From a checkpoint of a small transformer trained on Wikipedia.
Size: width 160, vocabulary 8081, 12.1M parameters.
Architecture: RMSNorm after each block, normalized queries and keys, value embeddings.
Training: a variant of Muon for these matrices, 146M tokens.
Each number is 50 + 15 x the weight over the matrix's rms, rounded and kept within 0 to 99. Layers, rows and columns count from 0.

# layer 12 attention value, 160x160, rms 0.266, rows 142-159, columns 0-79
31 36 50 52 77 28 37 37 70 46 38 32 67 45 80 34 82 40 66 48 46 29 12 41 75 38 54 35 42 41 40 62 56 28 62 23 50 57 56 36 54 63 73 51 58 50 50 53 66 29 48 66 44 55 33 58 59 54 61 59 26 63 61 32 44 48 55 50 62 40 60 56 63 54 54 43 63 58 50 60
48 59 15 76 44 64 38 54 59 71 65 45 33 67 51 54 39 55 38 47 55 54 50 53 38 39 74 54 54 63 40 69 40 41 36 49 54 49 46 38 57 31 50 53 39 43 40 58 45 29 75 19 36 60 56 38 42 55 65 43 27 56 49 71 28 48 53 24 33 40 41 51 48 42 29 47 50 43 50 53
60 69 41 60 35 60 47 66 56 34 37 40 51 70 30 40 66 51 54 57 62 48 54 56 50 37 60 53 73 21 72 54 13 85 53 28 52 49 57 32 42 58 63 45 37 59 35 33 60 34 42 48 37 51 57 71 58 49 52 37 21 39 84 14 31 36 36 51 51 42 54 47 57 61 56 58 62 43 46 26
42 50 55 36 55 55 29 54 43 55 60 52 36 44 51 56 66 61 46 46 53 33 62 48 62 58 57 73 68 50 56 56 69 39 40 57 44 45 65 49 52 40 39 25 62 28 52 53 58 41 60 36 38 34 16 68 65 72 41 34 56 57 43 50 42 33 82 53 45 35 44 16 37 34 28 25 64 61 76 46
75 42 44 57 46 53 58 40 34 65 56 18 26 51 43 64 27 41 60 51 54 35 39 46 37 54 46 42 71 58 54 55 62 25 15 55 50 61 29 32 69 57 59 44 29 44 36 71 58 40 31 64 69 60 73 60 46 49 29 37 81 39 45 43 73 39 61 45 55 32 60 75 50 47 40 48 64 44 60 48
45 35 46 49 64 48 66 76 51 37 40 70 47 50 62 61 76 76 62 36 64 48 53 67 36 34 48 60 62 34 69 40 47 27 31 32 57 47 48 48 64 37 56 25 42 53 44 49 49 45 60 30 39 57 52 53 59 51 62 59 32 41 71 57 84 35 50 45 23 30 53 29 39 70 57 47 49 70 34 68
43 43 37 57 42 57 39 25 63 61 72 14 57 36 43 53 41 69 37 33 47 58 70 46 54 45 21 49 39 60 72 61 45 42 52 47 45 43 19 52 45 41 29 58 47 52 40 53 50 31 59 51 70 58 46 50 72 78 45 36 82 64 73 54 53 59 57 59 49 51 57 72 58 44 55 46 65 50 48 71
59 47 38 49 65 33 77 64 70 61 66 52 70 43 61 78 34 48 72 64 16 37 49 60 66 35 82 54 30 17 41 48 36 47 59 41 44 58 38 34 42 41 15 77 74 55 30 55 26 57 66 64 72 78 47 69 27 35 44 47 48 29 57 43 63 38 52 40 53 19 50 72 52 49 68 46 52 45 74 74
47 40 45 65 54 79 42 43 79 49 56 62 48 63 67 70 44 65 28 44 58 61 44 66 51 32 49 43 47 67 60 48 35 38 41 34 32 40 49 50 34 58 56 20 59 58 80 27 62 77 55 63 46 63 43 44 54 56 54 42 51 44 61 59 74 45 53 52 55 55 34 48 63 54 44 50 60 69 60 46
69 41 38 22 65 54 48 32 53 52 51 53 84 65 61 49 63 49 59 71 75 61 44 58 52 40 47 45 38 47 62 40 62 23 84 58 56 41 36 42 54 62 34 61 55 88 51 63 58 44 42 76 56 62 28 50 35 50 53 56 57 52 47 44 50 41 48 43 53 63 53 60 61 39 23 40 64 56 71 13
60 42 41 57 45 34 38 09 19 57 74 36 40 67 49 46 59 57 41 43 46 43 73 63 54 64 58 40 40 48 42 40 65 29 58 62 53 60 52 56 44 61 52 43 84 46 45 55 47 46 62 58 73 54 68 48 51 52 55 56 48 47 39 49 63 44 65 60 46 28 45 49 38 46 51 65 55 30 57 52
72 48 48 59 45 61 47 48 42 47 44 46 66 16 59 47 52 72 59 38 71 73 47 49 19 46 10 46 57 58 55 44 47 68 54 54 27 64 58 47 28 73 46 34 63 55 34 44 82 62 75 42 47 54 20 38 25 63 42 70 54 55 76 34 54 58 40 58 52 54 51 45 64 43 60 64 59 73 55 89
37 72 59 38 46 47 46 65 52 49 36 58 51 88 53 42 72 63 52 46 50 48 33 55 42 37 35 47 59 60 79 55 49 47 64 47 38 75 18 47 20 37 46 47 28 51 76 54 59 68 33 78 51 46 50 48 65 32 59 43 57 63 43 50 66 52 56 43 60 72 48 32 66 34 29 69 62 53 45 29
42 17 29 37 80 47 85 49 17 45 36 57 47 29 59 51 36 49 65 65 41 60 43 56 31 58 40 61 41 32 25 50 47 29 56 55 36 57 49 42 47 62 36 34 55 64 60 64 65 50 45 40 73 55 07 40 34 62 43 60 73 47 48 28 45 60 19 32 49 44 40 44 55 26 34 50 46 60 53 59
50 78 07 40 61 50 49 40 57 38 71 51 58 56 49 25 51 33 36 42 32 25 78 51 32 57 59 59 35 52 66 32 58 39 41 35 59 56 84 47 39 36 31 56 68 37 63 53 81 52 44 35 39 53 43 41 41 59 61 36 49 57 59 71 54 30 56 78 63 54 78 54 32 42 26 44 54 32 52 27
33 60 36 47 42 76 58 49 31 35 50 66 34 50 46 30 31 35 52 65 28 68 48 40 61 32 81 60 39 43 48 39 49 68 73 41 40 52 45 54 49 42 49 61 36 57 43 55 54 39 42 53 58 27 67 59 48 66 36 29 30 58 45 66 51 50 52 19 41 54 43 26 35 64 43 61 58 49 37 52
36 54 49 46 67 26 43 38 45 78 77 65 49 52 53 70 47 52 69 42 39 67 46 69 76 38 37 62 64 41 42 67 52 45 39 70 58 49 43 62 48 78 49 49 23 56 39 72 26 26 39 51 56 56 26 55 62 64 53 57 43 44 48 35 56 59 47 60 41 70 64 31 57 54 62 61 51 18 52 83
35 30 56 38 45 50 43 47 37 77 46 68 74 38 48 41 55 48 49 57 63 68 36 74 52 56 51 46 60 37 45 20 60 40 68 36 44 59 47 82 37 63 52 53 55 47 43 41 58 32 44 60 70 46 78 64 64 72 20 46 52 43 63 61 45 51 52 63 59 31 42 47 68 56 40 43 56 61 49 61
# layer 12 attention output (transposed), 160x160, rms 0.31, rows 142-159, columns 0-79
48 55 25 85 67 52 35 67 45 37 66 63 57 55 29 49 14 43 50 43 38 39 45 73 57 56 63 59 48 43 50 37 22 52 53 43 47 48 46 66 60 22 74 46 56 31 38 55 44 64 35 49 34 60 37 51 52 38 56 32 33 67 32 38 60 72 80 61 44 60 55 31 50 37 61 50 56 54 57 64
65 42 67 52 69 63 57 44 61 68 39 34 72 43 64 28 62 47 44 34 86 66 53 45 59 86 59 54 58 38 45 38 56 12 60 57 46 28 52 44 50 62 61 37 45 75 39 47 30 34 44 56 65 46 32 64 62 65 61 36 87 45 52 68 40 70 53 60 65 50 74 49 58 33 66 37 41 40 42 49
55 62 22 53 41 53 74 24 64 78 60 56 51 77 42 47 59 52 35 41 72 59 33 43 43 69 73 45 57 63 39 57 77 58 64 60 53 47 66 57 53 33 35 64 60 47 39 28 71 60 59 44 35 62 59 60 47 43 64 71 43 41 52 45 48 37 59 58 81 54 34 65 40 62 54 43 59 73 43 35
65 53 57 66 55 72 36 65 61 48 41 63 64 54 54 56 72 90 33 59 45 40 46 36 42 46 54 46 39 69 21 57 50 44 49 58 73 69 36 99 30 33 37 53 58 43 56 56 35 50 47 35 27 54 54 51 61 55 46 75 43 46 45 75 26 48 45 51 43 67 58 40 71 71 43 66 51 42 37 37
65 72 16 58 15 75 51 31 57 63 62 68 66 58 63 22 46 36 45 58 51 58 41 61 33 62 55 23 53 67 53 39 43 61 57 48 72 46 27 51 41 33 49 75 51 57 38 47 41 58 44 49 47 59 69 24 42 53 45 69 60 45 66 26 65 56 30 48 52 53 49 42 33 27 63 45 40 65 30 36
33 43 37 46 60 61 44 68 40 54 19 50 58 38 41 45 51 49 59 94 48 68 38 48 84 45 48 51 39 56 39 38 50 38 55 49 49 59 61 61 61 54 55 68 32 37 61 45 60 50 44 40 39 91 69 52 55 59 54 51 49 41 34 40 50 63 87 43 56 36 52 26 64 55 46 29 62 67 40 53
37 51 66 61 68 34 81 41 43 49 56 50 47 26 50 66 59 65 47 46 48 46 63 42 45 85 77 53 69 32 30 56 48 60 51 64 75 51 40 30 20 32 37 34 36 53 47 68 54 61 76 66 50 36 26 39 57 41 61 68 47 43 59 59 59 65 45 43 35 41 37 45 40 35 60 18 44 54 64 43
46 56 45 64 24 54 21 43 22 69 29 40 39 66 64 20 46 70 43 42 33 61 55 28 54 67 43 53 48 25 63 65 54 43 48 45 63 51 55 50 27 51 59 54 42 01 67 34 44 49 63 42 55 54 54 30 56 58 49 57 45 61 41 53 41 51 71 57 78 31 35 59 75 53 49 54 19 40 34 38
44 31 57 53 47 44 46 77 60 46 67 63 47 30 44 36 64 53 52 69 17 72 37 39 44 43 65 62 53 72 50 42 52 31 48 43 11 74 53 61 51 74 61 53 54 64 51 48 42 21 41 52 27 69 50 30 53 56 09 32 47 57 43 74 52 38 56 53 58 48 48 55 61 66 82 55 38 50 46 57
46 37 44 61 44 40 50 73 58 64 54 62 25 42 21 62 57 29 22 45 79 59 67 56 37 36 32 53 43 45 76 63 54 70 29 32 71 57 71 28 20 59 61 40 35 74 56 62 52 54 48 56 55 46 45 27 46 54 45 45 27 65 41 52 81 63 44 55 66 68 72 51 50 36 49 65 48 67 44 52
37 60 60 57 43 74 30 57 28 45 43 55 55 59 71 54 36 60 29 47 46 51 73 36 43 27 72 44 53 90 19 47 56 45 66 51 67 82 60 42 30 25 45 49 45 54 60 29 47 53 36 65 52 37 44 54 63 54 25 46 52 44 57 71 60 54 09 52 43 25 49 75 37 44 41 31 33 46 61 36
27 51 35 57 26 30 43 38 51 38 65 71 82 43 53 74 64 66 39 70 28 45 47 43 74 66 46 58 55 59 41 63 53 71 50 67 56 58 65 54 52 51 47 52 43 48 75 53 73 40 39 53 49 61 06 45 43 66 27 49 41 33 41 57 57 65 52 47 41 80 42 21 40 48 27 54 71 53 69 47
40 53 49 51 40 64 44 56 45 46 67 46 32 46 38 72 37 62 65 45 24 62 42 44 44 51 50 31 45 42 48 25 76 75 32 65 58 36 51 62 50 55 63 65 56 55 56 20 52 48 65 57 25 33 29 73 50 72 43 54 33 72 58 49 63 36 58 68 44 72 31 72 63 71 62 39 75 70 40 63
21 61 35 67 37 45 27 77 46 70 69 68 65 42 59 40 33 60 45 37 37 75 47 61 60 49 52 53 60 53 51 59 44 64 79 53 40 40 37 37 53 70 45 54 45 43 52 69 26 61 39 55 45 59 46 35 43 36 50 19 45 47 34 65 43 41 49 70 48 56 48 49 23 67 53 28 86 43 21 38
54 61 35 32 76 42 65 70 43 46 50 24 43 62 35 57 57 52 33 52 33 52 64 36 56 72 54 66 76 48 41 60 54 46 26 35 30 67 70 42 60 39 57 74 40 57 36 21 37 49 23 48 55 55 07 23 44 47 35 62 41 70 78 48 60 47 27 54 59 43 47 46 47 52 50 45 44 61 40 58
56 54 66 39 38 63 46 62 74 51 57 35 53 60 57 45 33 32 35 51 46 48 55 75 58 72 41 80 66 58 66 51 67 47 77 31 59 53 45 62 71 58 39 56 87 55 61 31 37 51 68 40 54 39 40 29 64 29 44 50 61 40 37 42 45 58 46 49 39 45 47 70 67 58 42 25 44 67 39 43
36 64 48 64 48 32 48 46 45 61 44 57 62 51 74 41 45 56 67 55 54 46 52 33 51 45 39 40 43 40 39 48 42 52 50 43 47 38 44 47 45 68 56 61 90 28 44 69 53 44 47 73 65 50 40 43 54 47 44 48 64 66 30 50 41 66 62 44 39 47 85 42 46 43 68 47 42 44 43 45
13 43 37 62 53 41 51 46 53 92 70 35 36 51 40 53 69 23 91 63 39 37 63 61 39 50 38 74 54 66 13 42 58 70 51 66 83 44 46 39 51 61 54 69 39 59 61 43 49 70 73 54 43 54 72 60 62 37 49 20 37 54 41 38 34 74 48 45 52 31 65 40 55 60 34 70 65 38 56 50
# layer 12 MLP gate, 512x160, rms 0.255, rows 0-1, columns 0-79
46 23 51 75 65 47 59 48 53 79 52 78 24 40 55 73 69 50 65 39 45 51 46 35 25 67 50 45 55 56 61 32 58 62 62 40 56 27 32 69 42 58 51 54 25 43 69 41 52 90 65 66 51 55 73 49 61 47 62 60 71 74 23 61 53 60 25 51 56 24 77 68 44 44 77 39 49 67 42 40
45 44 71 65 49 54 58 61 60 44 66 76 71 54 61 54 44 62 44 48 44 61 57 34 49 23 41 65 53 44 54 51 41 38 75 57 46 73 90 46 55 32 28 44 12 27 29 54 51 66 74 78 62 62 36 46 68 47 43 51 62 60 69 59 65 55 55 71 35 67 51 61 55 57 66 43 64 57 30 50
# layer 12 MLP up, 512x160, rms 0.251, rows 0-1, columns 0-79
67 42 41 00 65 59 36 77 04 45 51 31 99 92 45 12 28 37 53 65 51 12 73 33 86 53 60 65 41 55 26 67 37 50 54 53 32 54 54 49 28 58 55 90 71 54 56 44 32 46 41 62 81 55 36 49 38 47 19 27 49 41 53 67 56 43 62 50 75 45 53 58 51 52 40 23 57 21 54 56
23 42 51 23 32 30 39 38 31 34 33 66 39 24 61 59 55 50 54 59 66 46 54 52 54 45 50 48 65 46 77 47 43 28 57 53 44 34 01 62 36 25 54 64 46 62 66 48 60 56 25 52 25 45 42 38 70 43 78 50 44 71 71 30 64 55 46 28 51 53 54 46 67 40 31 60 65 70 50 51
# layer 12 MLP down (transposed), 512x160, rms 0.145, rows 0, columns 0-79
57 48 34 79 28 19 40 40 14 50 53 54 36 23 80 35 65 62 50 54 37 69 38 60 49 19 56 35 59 55 80 51 51 26 84 65 46 57 35 41 65 26 53 50 46 77 33 47 39 72 42 39 65 57 69 46 76 56 75 37 71 58 22 37 40 46 57 27 31 54 42 49 40 64 16 65 59 51 46 60